Weights of a small transformer language model.
Size: width 384, 4 heads of 128, MLP 1152 GELU, vocabulary 32768, 53.6M parameters.
Training: a variant of Muon for these matrices, 422M tokens, 6437 steps.
Each number is 128 + 24 x the weight over its row's rms, rounded and kept within 0 to 255. Layers, rows and columns count from 0. The size above them is the row's rms in percent of the matrix's.

# layer 4 attention value, 512x384, rms 0.0291, rows 104-112, columns 192-383
size [ 89 102  96  99  99 103 104 104  98]
[[152  97 127 122  86 120 113 129  81  80 100 143  96 142 144 130 117 139 130 141 146 144 106 100 170 134 171 124 135  80  60 123 108 156 168 116 186 132 110 113 114 133 137  81 130 154 115 115 157 113 143 161 103 137 169 125 130 133 112 154 120 116 145 163 121 143 112 139 101 170 132 124 106 128 126 150 161 129 124 135 135 103  72 121 106 157 124 128 113 123  90 100 138 177 109 110 127 151 120 115 129 116 102 149  84 101 106 108 117 153 110 155 107 153 154  84 140 107 129 149 128 123 144 121 120 122 149 120 154  90 133 136  93 119 140 174 144 166 137 117 103 138 133 114 126 118 143 154 124 148 160 139 141 168 137 152 126 102 126 112 139 143 151 125 112 146  96 121 112 141 149 156 156 123  97 142 140 102 101 159 121 124 116 147 127  90 103 111 107 131 149 130]
 [106 114 117 152 145 120 102 143 130 119 148 132 148 115 123 108 169 130 176 128 144 116 117  85 165 116 122 130 100 120  78 161 124 114 183 168 113 106 142 162 154 131 134 123 193 130 164 136  65 105 118 136 147 121  81 135 146  95 122 141 158 103 133 104 102 117 143 117 139 119 114  87 124 109 128 138 163 106 129 119 119 129 174 131  96 177 159 107 116 125 130 113 103 149 177 172 123 133  92 104 133 148 112 105 128 105 150  98 110  87 145 145 134  71 140  86 133  96 150 118 109 139 132 159 153 141 166 157 145 177 110 133 116 167 130 104  86 121 151 114 127 126 143  90 141 124 103 126 129  79 116  92 111 104 141 136 106 135 108 156 120 131 168 129 135 129 126 139 106 115 138 101 145  86 109 129 170  99 133 119 178 123 121 110 146 109  85 131 144 125 142 116]
 [ 96  90 129 106 144 141  76 185 130 114 179 105 144 118 132 134 142 128 129 139 136 121 118 110 137 117 160 141  95  98  91 169 146 108 105 121 114  88 173 121 119  82 132 146 145 189 121 127 149 146 126 114 126 162 145 106 164 127 145 132 122 132 135 159 133  98 138 123 115 154 109 103 145 104 169 151 141 160 105 109 132  88  76 134  82 132 139 117 174 162 139 143 153 139 141 109 149 169 149  90 163 143 132 106 132 113  76 168 174 119 143 118 152 136  89 116 127 112  90 133 121 142 128 124 116 118 115 125 130 136 151 196 127 125 138 127 127 107 125  80  89 107 129 138 151 158 169  91 135 132 128 137 143 117 105 145  78 118 136 172 113 124 132 137 105 150 113 149 133 102 144 152  83 173 119  85 139 123 151 136  73 147 164 154 149 119 103 122 156 161 111 116]
 [153 151 121 188 138 151  98  96 187 136 145 107 112 159 122 118  92 128  93 139 129 156 159 143 136 141 125 146 100  51 159 172 139 110 122 138 154 133  77 116 157 117 146 115 102  90 107 125 139 148 115 135 145 148 118 130 134 163  97 142 145 138 124  89  98 142 149  94 156 173 105 123 134 152  90 122 151 128 125 118 120 147 152 122 138  92 112 111 176 108 106 159 111 105 123 129 137 107 127 110 150 146 131  92 153 168 143 139 123 113 124 147 144 137 147 130 137 114 158 137  79 137 114 155 101  86  78 169 100 123 113 100  99 117 137 111 127 118 133  88 104  95 103 122 103 102 210 133 168 145  91 127 122 137 137 147 181 112 156 129  78 128 110 164 119 128 153 116 143 136 116 153 158 127  99  74 116 130  85 100  72 116  96 136 110 111 123 158 116 145 148  89]
 [124 166 140 113 116  70 109 131 117 157  86 126 102 156 156  91 133 146  92 146 163 109 142 165 130 107 138 116 127  96 168 175 179 112 122 168 102 113 100  91 125  96 117 109 181 144 128 139 108 126 140 118  87  83 123 116 112 147 138 110 145 125 106 182  83 152 185 154 136 115 127 131 122 118 109 155 138 118 114 132 117 122 108 149 127 142 147  98 137 157 135 124 142 154 101 126  98 101 110 145 186 130 110 181 129 116 109 149  85 126 132 160 186 128 112 130 150 177  96 161 103 123 124 135 136 162 172  91 151 121 109 118 157 122 141 121 149 120 157 108  87 173 128 131 158 131 171 129 114 127 131 103  98 152 136 132 123  85  94 153 124 103 133 142 122 160 116 158 116 160 141 136 127 135 147  88 164 109 157 127 104 133 106 148 171 121  98 112 107 144 108 134]
 [130 171 152 165 185 189 133 182 108 105 139 106 160 151 146 116  95 129 104 150 108 125 150 157 129 146 115 124 115 110 131  95 116 157 157 138 102 167 151 103 138  93 119 134  73 110  95  88 149  87 117 120 145 144 115 139 133 178 157 145 104 111 167 106  88 112 136 178 108 107 154 164 141 139  86 121 102 106 160 138 129 142 125 153 167  90 167 143 111 126 126 113 104  82 118 136 137 107 162 140 148 102  82 129 144 146  97 104 138 109  87 116  84 128 118 150  80  78 114 170 123 137 153 136 124 118 162 160 116 140 164 166 162 146 179  93 127 117 149 136  95 113  93 145 108 103 134 164 177 113 107 164 122 141 149 104 121 148 155 174 111 118 136 119 150 144  90 106 136 136 172  84 125 129 134 123  69 151 124 136 129 140  65 123 152 121 138 167 107 157 149 144]
 [165 185 142 130 130  85 109 128  76 114 141 128 125 135 175 162 105 100 136 127 127 110 108 100 122  95 134  88 142 129 103 117 123 185 134 148 143  86 154  99 108 116 106 143 115 135 122 124 140 169 128 115 147 104 119 122 112 136  99 138  98  82 107 105 115 104 109 131 113 139 158 145  79 124 131 147 156 152 134 162 117 146 176 109  93 117 105 140 150 131 148 131 136 155 161 152 153 121 107  92 143 114 101 140 144 159 146 159 130  81 135 144 149  95 152  89  92 127 122 146  93 112 139 168 136 121 114 121  92 126 147 164 112 116 148 115 130 110  95 137 108 127 127 130 106 105  90 150 128 112 100 122 114 167 109 149 142 118 112 159 111 125 147 147 134 143 106  87 172 138 113 110 173 134 137 105 122 131 129 131 136 101 129  96 129 129 119 136 179  95 136 112]
 [ 80 161 107 139  95 158 146 134 129 125 129 132 122 174 115 136 100 130 143 120 128 107 114 121 147 139 146 112 136 116 126  95 144 130 112 115 133 113 138 155 140 131 102 157 107  45 132 124 153  86 138 125  94 125 147 128  99 189 128 148  89 175 120 137 133 141  93 145 161 151  77 137 151  99  69 100 117 117 105 125 158  92 119 137 139  80 127 172 170 147 119 121 169 116 165 142 128 141 169 121 140 128 105  95 133 156 115 144 127 111 141 100  90 125 151 131 144  80 106  97 106 141 145 158 123 128 105 159 121 143 141 143 153  86 153 113 161 107 105 104 143 142 115 138 197 102 105 124 147 103 122 151 138 137 132 125 134 145 150 198 149 147 166 167 139 118 152 153 125 152 124 117 165 112 149 113 131  95 164 119  98 146  68 156 118 139 120 150 109 102 124 144]
 [137 152 154 173 184 132 138 109 139 141 124 114 153 137 113 101 173 137 124 117 164 105 149 150 110 117 132 135 109 126  96 118  91 127  92 130 185 139  88 153  97 134 151 169 158 111 167 119 153 101 128 155 122 127 119 151 109 122 163 156 115 173 109  89 130 144 165 128 182 145 143 120 123 158 119 122 179  85 130  91 142 117 118 129 118 121  89 113 138  89 125  93 141 106 111 158  92 137 165  87 105 150 111 139 114 158 144  73 145 129 130 143 126 128 151 119 107 171 140 127 130 136 134 110 127 134 135 142  86 160 160 153 146 123 126  94 105 110 111 131 145 158 140 154 127 133 103 151 119 124 123 118 113 125 128  90 118 121 109 109 145 133 108 118 114 111 160 128 157 119 117 169 100 119 130 149  94  74 105 112 149 139 110  95 115 167  72 146 157 118 139 120]]
# layer 4 attention output (transposed), 512x384, rms 0.0361, rows 104-111, columns 192-383
size [ 78  94  88  90  89  91  94  91]
[[121 124 138 131 113 101  86 142 150 114 106 155 117 121 117 173 107 152 171 131 107  74  99 122 175 115 134 137 167 112 102 115 124 129 145 139 178 165 135 116 128 152 106 140  89 113 141 169 145 154 152 142 126 123 155  99 126  80 168 140 130 132 145 152 111 104 133  89 139 168 107 144 120 129 152 159  70 187 100 132 167 114 131 137  90 121 106 166  88  88 116 118 144 158 140  79 155 125 104 129 153 130 104 170 109 130 136 139 107 117 106 126 116 116 123 126 130 134 164  82 103  99 137 115 146 142 113 135 109  91 141 141 135 158 108 142 137 158 137 174 135 190 116 147 109  77 178 116 152 113 148  92 171  96 130 110 143 115 103 109 142 179 168 130 129 127 103 106 122 135 129 168 106 121 101  61 137 138 144 118 135 131  90 148 107 100 127 100 121  95 109 132]
 [ 96  78 148 140 134 101 132 103 155 178 141 108 158 124 138 128  94 104 142 187 128 151 136  99 161 112 101 126 109 122  96 157 188 135 140 112 132 139  98 133 131 106 139 120 114 173  92 169 166 132 134 119 122 162 100 137 114 130 134  92 151 171 140 174 139 158 170 114 155 141 148 149 121 141 104 149 115 138 149 115 121 204  93 159 137 124 124 128 154 153 113 138 102 117 106 166 104  98 137 129 131 138 161 149 129 134 136 131 120 157  96  96 140 147  92 105  98 148 139 147 118 150 134 131 150 129 131 117 148 142 140 162 149 133 100 109 173 132 150 112 103 115 115 183 102 139 159 123  84 110  90 123 153 133 147 138  73 150 113  89 125 114 134 140 123 134 145 108 116 145 149 107 146 128 157 100 129 126 115 158 115 172 104 101 116  80 105  89 141  84 100 133]
 [164 106 121  75 111 139  95 109 153 131 121 111 165 122 123 111 153 132 117 187 138 110 114 113 160 138 143 106 118  91 122 117  82 128  90 117 154 147 100 107 155 130 148 127 150 129 140 159 104 126  90 172 182 142 122 106 136 166 140 133 173 127 115  96  96 145 110 135 137 105  91 106 130 118 127 182 121  87 134 112 103 136 150 147 106 154 143 105 174 126 123 165 106 131 153 161 123 128 120 111 170 155 122 126 138 150 124 111 138 122 164 132 148  79 126  95 148 127 116 106  97 140 134  99 142 125 115  73 131 134 147 158 161 133 129 152 140  97  98  90  88 156 166 114 135  96 143 131 144 123 126 103 150 101 152 145 140 158 158  56 125 132  96 165 153 110 123  89 159 123 181  70 134  94 155 175 117 162 162 134 147 151 109 104  79 182 124 133 119 122 127  97]
 [ 99 123 145 154 143 132 129 103 108  91 142 140 135 137 116 128 131 152 187 113 131 145  91 115 130 111 154 148 122 139 151 116 132 108 109 146 123 185 196 122 103 103 109 146 109  83 134 146 112 168 144  93 119 127 118 151 126 107 152 160  95  39 119 140 160 109 129 116 128 119 138  99 100 168 145 145 139 102 118 148 102 126 141 166 150 155  73 126 148  84 128 149  90 163 158 125 165 123 145 123 128 127 141 104 140 140 105  76  99 111 116 146 115 112 114 173 113 117 117 144 136  79  79 166 124 140 162  81 151 136 142 147  95 155 114 170 123 137 131 123 144 100 135 121 104 117 132 134 110 110 143 133 147 163 142 161 184 144 158 134 113 109 155  96 118 145 170 115 151 133  84 122 161 114 104 127 138 176 139 128 136  83  95  83 117 109  98 141  98 189 124 144]
 [112 145 115 142  81  91  97 153 112 114 144 112 159 136 181 142 116 109 119 137 144  87 159 147 116 146 162 121  97 127 151 108  81 111 134 133 131 146  70 153 145 148 169 161 136  71 128 149  85 100 171 139 128 100 144 131 141 131 111 125 119 149 109 122 124 127 180 114 128 121 141  88 137 121 116 124 164 105 131 103 137 116 165 124 147 150 130 147 153 136 139 175 131 143 157 151 159 123 130 118 102 185 151 112 148 157 165 135 148 107  97 116 120 125 159 136 138 130 108 125 121 152 128 118 150  91 124 110 128 147 176  96 141  90 123 140 119 158 137 121 157 135 123 125  90  85 134 114 112 120 119 116 105  80 158 167 104 135 113 129 107 140 123 155 138 103 126 112  92 123 156 133 107 107 101 152 171  93 105 123 107 107 106 143 112 133  72 137 140 138 112 124]
 [103 151 132 139 138 134 100 135 158 125 146 117 116 135 129 125 136  98 116 104 136 144  80 170 153 125 107 118 134 148 149 153 108 135 121 156 126 151 134 132 169 133 148  70 106 125 151 150 162 113 103 133 122 103 148 116 132 151 132  90 154  93 107 135 118 139 170 154 104 112  95  94  98 143 134 164 115 155 152  99  75 131  97 138 152 136  85  77 139 159  99 107 182 149 102 117 118 109 111 100 128 139 155 141 156 168 127  94 137 148 176 134  63 105 115 131  91 139 131 122  82 158 100 125 116 105 115 126 152  94  94 109 130 147 163 139 118 152 174 112  98 117 118 134 126  80 149  81 117 155  72 141 116 117 103 145 141 145 117  92  87 123 159  72 117 112 103 132 117 150 135 137  91 129 138 141 113 152 155 127 117 104 158 134  85 145 123 170 150 162 147  98]
 [123 100 144 121 156 167 105 121 164 146 119 128 117 121  99 142 146 152 137 115 163 117 143 125 151 145 147  97 139 138 134 135 145 146 114 115 135 151 152 115  92 112 137 140 130 142 125 171 126 126 102 132 134 143 136 150 106 147  92 145 134 104 133 112 138 141 191 103 140 165  98  68  83 147  77 147 140 161 117 105 129 185 139 128 102  72 131 100 132 121 187 129 131 119  98 120 128 159 130 131 132 140 126 112 130 104 136  95 125 138 138 171 179 153 128 115 129 154 117 142 163 127 122 143 145 113 141 114 110 122 117 129 105 148  97 167 159  91 117 167 157 111 128 141  88 143 145 110  80 102 153 155 118 159 101 129 104 147 102 106 140 118 105  90  75 109 136 156 155 150 138  90 143 175 116 130 179 115 118  97 137 133 116 127 112 137 107 128 127 114 107  88]
 [127 135 156  93 113 127 126 109 136 143 148 113 111 189 137 136 154 107 112 139 137 106 136 154 137 101  85 133 174 108 116 165 156 135 130 151 149 157 118 108 175 107  87 119  98 165 156 167 120 171 119 112 161 147 125 134 160 130 118 113 113 133 125 150  86 116 144 127 147  98 124 146 181 134 175 157 112 123 169 101 105  61 126 129 135 143 111 112 169 112 122 122 126  94 160 146 144 153  90 100 136 104 139 131 126 117 115 126  95 151 124  99  75 136 158 141 163 116 109 105 128 141  92 132 142 125 167 105 177 124 137 145 115 141 175  98 144 115  79 137 137 108 169 111 113 125 120 149 116 142 101 101 121 125 121 118  96 154  87 115 102 115 102 108 151 154 132 110 101 103  98 104 105 139 130 156 115 151 117 110 110 103 135 158 115 117 170 143 120 132  73 147]]